Part of a small language model's weights.
Size: 11 layers, width 160, 2 heads of 64, MLP 640 GELU, vocabulary 8192, 5.78M parameters.
Architecture: RMSNorm before each block, rotary positions, untied embeddings.
Training: a variant of SOAP for these matrices, 188M tokens, 2874 steps.
Each number is 128 + 24 x the weight over the matrix's rms, rounded and kept within 0 to 255. Layers, rows and columns count from 0. Numbers have three digits each.

# up: layer 4 MLP up, 640x160, rms 0.259, rows 293-330, columns 80-159
# down: layer 4 MLP down (transposed), 640x160, rms 0.225, rows 293-330, columns 80-159
up293:135144110145113155077166137107100117131121149123184131139107140155101112139123136108146116130095157117116160132122097138107128137116170118170137107136149106150142128145150172129088109094145135123124161101102124128133123108131114124139115133
down293:101162100143150108158108122086097168131118133138110099175128144120139110134136171124133133104136119145132122104123116155128132142128120114132141118119122160114103133106125124093117121097156145149119138176087144130150091109126171120108130102
up294:106124119124093144146171125141102141104115106132140080137112109123116116161103130126087134084132104111150120140138097078141155175122116112167163128176147066104140192145104126108135143109130126139117179124130158143128164114152108121160140099
down294:122137133150142137114121110128142078121113139092111167147153156164170134126145134127177145122136143155107145132117144140123118150133149135138081078124107142124146099165157093127112096120152146170146142125114078107070115099090088124157125130
up295:152164143126146184129081107159132152188149148115118145146076136102105125137089091129107143114180135136093160108132103119110133151097148102131141113119179148147131163075120129114118134119128132133120106096142135133089120163065085161117163115
down295:143125099123169150135140108168154132136156111133130095165115164133101150139136092131113138111183150110131125168167127127111146113113112089121131110140090144189129156144139146127134105121115101097148130079128109149130124125091116112125139136
up296:169144138117118135116154170125126205095136136109125141144159104117123119115173144111132122088122081118080088074099132145140076113125108143076135180108101120146195153118148139128170112158131113155057101122127141128121132101136141108152135171
down296:144085165135152122081108134158173146113162128168095149116143168099177101110081120149158162147127085148146146151114146133157133170152090163145073125132124164108138110172142114091127147137102153111110140116122101133115164155136140145169110132
up297:117138145188124110107098113143138156110120130140128151098118166130109108127163181162120108130148128133113123113099146183122123140145135132122138135117123088121139119132132130072121098113136150160148153127093163090159089149135145109119108128
down297:106144127112141135119123106152073091135127106101098120112082102125140153131085135117125137145137132102149157157148108119166126127126107082144148110146163131095108133129129198156143122108125122146131131161160114145137134119131091100112119113
up298:135143123159110120077136131112122102155194104124171165141133156154146172134159135104136093132105130138097137095128187142130145132198143125117103161103158151101139095154130172152135129121123088131145134114114145102133118134114215125130110113
down298:141147202091157162127080136117146148173097124126130196117154126115117137147150138144165150134165152131127110163109128139133082123089106127120104116099129131177180082123090122070125086093139113139150129097182126125152143135115069139168101152
up299:142119132148184137104122081124138135131139133128107119177107147125090118135094090116138119148132116140135140130098095155139161150154126125110126109116097152127134110157114129144113152098102116134113142160179125150123141127117134084149130170
down299:111155130129124139105092112173113126147082115092158115160101099148124065131121157122140097142118158097155157109153124139169106156124107142144095105139098134132090143069115156127108188123123166094129101149149098072162101119098153104149155119
up300:143123133095116132117159168172108182107128108145134126114117107132138138125134076092100115129138095099108135136129124097074143137148105105111145125107143136134104186123145154140107147106146153099136125149129136134096167132148135152129121114
down300:145122167164132125130133105120097099118139156105104116134134116104109130107094181108153120166128156179139125147139136172174124139128097111157102144185144146087136108151126092127120134123088112142156085110164130137172124123085152081102140144
up301:145112115184157131107174131117109180123147153095135110133104156181133109094148093138149127152147153106120172177140098145157120090127102107100129101169155119116105116149115124099139152085177159155141138137094148126140086140118149117131139124
down301:117165111164126125109113148097103075159142091125159126141105136110114129145112126129154108112140111169100196137162081182129122121102124166156133121130112147133157071098178135148118157121126158091146117162146103147143152128100127142101177135
up302:120143128126117153131096139108065120112116105090166099114138162125152138080115144120065105131145098107131141174122154094130136141105151153108129108168129150114131141079079102094090172132131175183086157181108130082106098103163122114149080095
down302:154117151132126137155143132151178151114140134145123149116129101137092140151117113138171167139136150120176134108157151191130133125172132109112149115110140129150104118165151114105158082129109140124125123111145107140142112128134154140131162158
up303:117111149161091126148130149134111132171118147143131166086117104097069113145104080141147157127136127135111141092146068125117112150133096076130130128098088113131096142099084105175153077130147123145100152133125149139133150165103116117131118159
down303:142132104105121070122135107107156120166156119107172137129103123120124128145082101162077147130131110145140149136131133140112118160148145137140102117119137146135106124129100101141134082153131121092141115106171093144100106081118156124152075155
up304:159106105079105133110133119151130131149093119070116105152107139091094148122096122137127113150129156129168151126118144143102171099116142135136133075129143112118096114126134132153111118135178156102103171111149150124175134095126125096150125126
down304:122116153149156094111131118100114116125142139158073133137091138158144131090097112133128124105129097133136137148107134115152154099161140132070124141123129160075116162097165156147141134129152135148132142120118104103108132132115136132105150132
up305:106155120193106119128171131134140119126136140077161111122084144149091145105111148106138116136114130102137111128141152144112137153114165159146155128161110150096163106160154143154143139173119100085104136119119125124149172117115119101115112084
down305:125111137083139157124086148094145164133118107102125162126154110130144132120131118146145105127143128170147141054091111158091126094139110096143142157159094085165115119127131109103140138180134147139108113109122156129150140152119133115127153134
up306:094111150111138104102161109154115154143139120131105132129114130138116136101124113137146110104120112164124126125120110117088132099173130147182120125121104095140130138128153091095099115111167141115162159120152143124102134136129136091104147142
down306:122127102139126107138102132121126089123135126138148143124129131112146135135113138135126177138132139102144135128163138168168124145129134113116126114186114161126139104132129155113106139133110111109089130134089133144123103114119132167137135124
up307:086147104136146112140122140125142146113088148097130114126088099128091145113096187105128131115098150095109108105129094171118137129161188146147147103115141106153163119136147156093126089141145125143064138130090119138143152142136114099140137119
down307:126127145102111074151133121107118087139119100123162087097109139114102110111089133133115064162142166118065138093142152160156131076110142161120104134114165132132102133101152091152118136122129100084154168186128117094134118095118109140118118159
up308:181149167115103148089122151152080093098118172068154113156113155144139092152107191094140124129103113155165120120145075122121129121107151138123134150088121108129101129110122135148110120114151129156147173152121122163129095090182123117127121148
down308:140107096110102119115088089119208084150088116142112108117137090141099179143130105143153147127158110114127151081082112154116130118105099084128114151193127141076089101084113133089123098132121109127143136118082162122146146129105164097133166138
up309:138125137127161103135075132122109108133133156144115128127163124135129132104154166104112129137150152102134143150126123183109136115128124123109165129119124193128129123116158161138126173144149086138072139117094155122145069166161127129116080145
down309:125115119171133157082133124104172105142179119136117122097137135132150121132101139173102150123089140134157114149152129063173146131129115156122138155124149119098130141144110113141156112085101128134188137132150118151166142147136099125157116116
up310:086100096082158142080083145114130144138138133145132094131088114081109121116116065109149163123121142118125139155096071110126122116165148084140111182118112091164148133138134117140085152114133205119156130126144100072105093132164134126126163096
down310:114124169154093137131157123117097109129149097126133152114141151141151111160142101139125104112162163151164146136188159148094141118140140130145151142131162067159164158117092104098140106151125071134115092150114088175177114089135156131120127144
up311:117183180132187126148108102117086105131136129060116136113117113152156130124119134136122104081104147159104121097129145124104138170165156172106135116117130117072142102150116115142126126083161143120068155128090114161115172109147162158134133106
down311:115117103144096165136114150114123127129090103183135129137142142129106104088129117110155133148166101108149106150161131125140124128127111102135129163133131117137114134112141141117122158154115143140144118124117140123129074139115134080127110143
up312:097094096178122097124163133124123166155161150086129163162144099138109087134136121142108154138148082170138140130147119106150089145149136154145129153112153148118145134110116126154113089108182124112167158166085113122094120112135110110152119129
down312:109118127107115104109130157097132091113102112161115140110066115114113158110106110099088100162109106124149117151152124121178193087156115131147134160081136158109126070114132100121174116105104132117120124166125119114132096138185162127084109125
up313:109093102108115121101105091114121055116147121103121120112137123115174130092082158102134124151152146136100090119145094135139100154096142110117094169137123150086115126103131135134120128175171098125126139125114147149122120109126124136143133146
down313:119143094126152147143147136131138130093132149124132140143089117112116145136158142155153103160121126155108141106154098119110139121157122163132141138112129126153081133138106106114106142111121141131103092114124112112097131102098147132119122113
up314:130135149111134169103117179126149137105125064155100097131123118093097095135091137148138152117079119155108108130129123154089136162130114101134115090139102154101166142090137161123093157122139159140121084180104160159125132127117120144173164138
down314:137125146128120152134130132155144123134093161128123161162144125145146134109122118113116100113148140119156136083139130136155156117120118125134162169126103115137145159116127125117100106131105095108109168122118078097115092143111151107077100119
up315:165168089139089117136108111079143140157148144152148105113118113111125115141121100123123144104156122136116147123123108149145135162127158123102116120114101145131129129115144124116145140156118126144130113111092152148126117135094130123119126152
down315:125171113075109097133135113124113157146144138118111144127118156096155156128140132124144160144079076137128127124111130138171151129160148142121165144134113104106118117174135128105110111130128127154115148136108119096112144093130125135101130146
up316:122115124127152109125122134149119118112091102112110156102148179115129100130090093088060110158140099120067119140131080122107121154115083125156127138164130109064134084140148116117085135093126134062174126118133159073117149097129141151126134093
down316:091133110136139153165121135083116114145151156096122096148148123155091161145108095124145135113120158068092073111111103140174161121110102104154172142140120138178128110090173131103101099127126140108133141136111124158126158127138138131123103106
up317:140129125131118118085100148129113138120177173131115126098081117141131148144136133123096128115106135159162111096136167100126137141130122107094064124117116155139109116161107115132128163123157129114106115111147142066125104156144115113146128106
down317:114113155123124149133166158155125130148075101110099136120078150082115140150133104105135168152178107110113150135167122171097122112103137121155142169101107122111148124121142114108117102126121156122145114135084106122159118091126152124120145101
up318:093150126151123114132216152149119105117108148096089095087112111110111115100150153138126110124085142122136075117127095116109130126079170115112064154121103126104117123135070117127082131105152101140145125154121153134133112137122145112081085135
down318:121138145112115108120145121105132124106156108137135149160138155125154146130106129129129149191181149132140114121112132134115110132164089113097134108108135123144117117121155135125142136157123137120123073101156131136166130126111135148160120169
up319:146131108124129067111088123123114097149157167141133072162156115117129110111070127128116106157127139148139111138156139149141161070125130162128163126112128149120124127138163137117122097126088126124173117118109133132108109128112160152161115098
down319:094150112142142099140143136171105129113127111114132162133098140118168133153121126109102164125136080131149152104165154085097105123169141137127110103124166126146103126156120130123150166133163130150111125112139126117116101136089149158103086125
up320:111160133121105117150146120127113170197150144064116107148110149158145126156097116149108129092155124148115135139134129122118136111101124069127112129145126162076100101144099174118120105164144128110114148150160152129111181128130155118115096166
down320:103116124147073121125114115161144134140143114167172143099121154155114139120125159108105121167122141198110128179147132166098112095168118136169142115139088133134145079113158127142157092143131063175162138088129094150130146125122109120094125121
up321:149106156137118167121167126117065156122091168109123100112113109131114117120095192081105120099176124131129113085148156077112144143116137107147100121122136135156146149145129130123127116158168129131067120151153120154138103135134138131112092125
down321:137142121110118101127121142126144109154129089150139172124186135129148110132130118164150143104142120109124129164137147154103121095117140161135141136131104155113084095153089169119132120153114140128158124131114128118112146126119133124123183127
up322:153133129116134109136127160137153126121094148142119121147137150129150151064158105078133125097103121104123140104126136121153156125123076116108125152183119111096136130124127121127117149165125121124160135096121128179142117113093128121178133088
down322:131136139113125142096100136151143163144151111103116154149134123125135167141112143173110103121137085135100141128139103108111116114106119104100100172114119069110099105130152112121098149149119105064151127084113139153117127100097125167147137129
up323:093185141094111113137104096134164115127117140157117122130152076129112169163157141130114082101108150086141111086113127174135120109143133097132132146100139092122125108099148144122112134145166126097103123102098119123133085126126110126137128124
down323:153125110183137136136112160102120143118111137096150170077087128143128143104126135117112152131159100117149107117159165135162141141112154102117144123127092164123146109155101108130080130109120134175111153150127129120121128111138131094162122162
up324:139130160126101097158165098089132118145107150150120117124164121124139110161131115120138130109137123152091137152170139103106156125133095151077151132092121113126126144130126085133125143128169134133126192116125163123127096094141119187138103109
down324:112116093129139131158093170142165137143119128085149149115101128131124176144160104152147147132117098135170132122116103114161093143131160096124120118141141138108096100146124122124122122136117142134135108154155119100133151118090120123126164110
up325:172111127145117120079134101117098114086129127153107107147134129150125136141128108163113102141115168109132136112106133143136163141128184133155134175163139085128124164133131182111117140139196152097129153085113145091116123102120123105126133116
down325:112130141138140133143122116130127135163126108105099153126122132113106150084151139148161127102117111174137120167114077147095120131101106112111138114097101126154126106122134091130120161132112136136055093136101105116123132138103152091121166167
up326:148111142118131112136134134117160136144139119127140139146080117147121116138108112133138148157122128129166133123110091151154139131096117114117137153161135162106132146102176152130111128139191120133073144107153136130159129127133111109133088152
down326:118124118142146088132149109127161139088137144115158165122121130140113156134110160090092105130168118163147181112161114140110147112148121117098096131174115133151113160097129104172137114092123126106103161135092073080120118110137158135126117107
up327:098095146112138110129089123145129142137118114163138118162119147124124106123115111116110111154132132128113114109135127155147130108145112102130096156142148082127132083121123133130100141161148118132161128173146124090133153139142139123144122128
down327:108109121131135121166166122141093123115126147156137130150111125180128131173137139104113182093118137134153152129149117165109146138132124143143139077115094094115133112149150130082120115134118131114153076111124122177123108172126108148123141108
up328:107144140128173149146164150131120158154131143148134107171137133111126093107150139114136096110114128119165116144138143117115157163129134159100146114153118118136088147146114142139145155115128163123149109100125124134103132119127108102117134148
down328:145150104109104112124108118137109112132106137137070145131116152155091120121124125153121107132125117110108108132114119169119120087135146145125074138081117173143169111140125125105117129104112145143108150116089099133160134108100114151116125047
up329:132190116150107105135119174138180155113096154051097134053095110125122160182112209096136117126182109117061144098096148130117098163126129146160100126176174104189147132119109076149087148096157078051071179150212139117095072171113148127086081080
down329:143155151147167092157202095148051111103168152106162112119126134170148097094124156126108107139112085183173130145143185102115122112127136165108110120095125179135166166154104107169144094125133122141134110133178106095117097095121169144114125134
up330:106139147133137138159111095156128093147159147109132139136123088122110107136136116120083091154154142134098120109100115158081135120104126118151094140133149097114122142192111148106121132131158108108113118102124142103158124137163107148101109073
down330:149109139146111125133112137099169142076158117138121124130124144111037096080118148134148079135105095168130161119137138135119116107155149116115158122136167137125184143109148137129115165137112142081109136129148120138123091111112150132153162149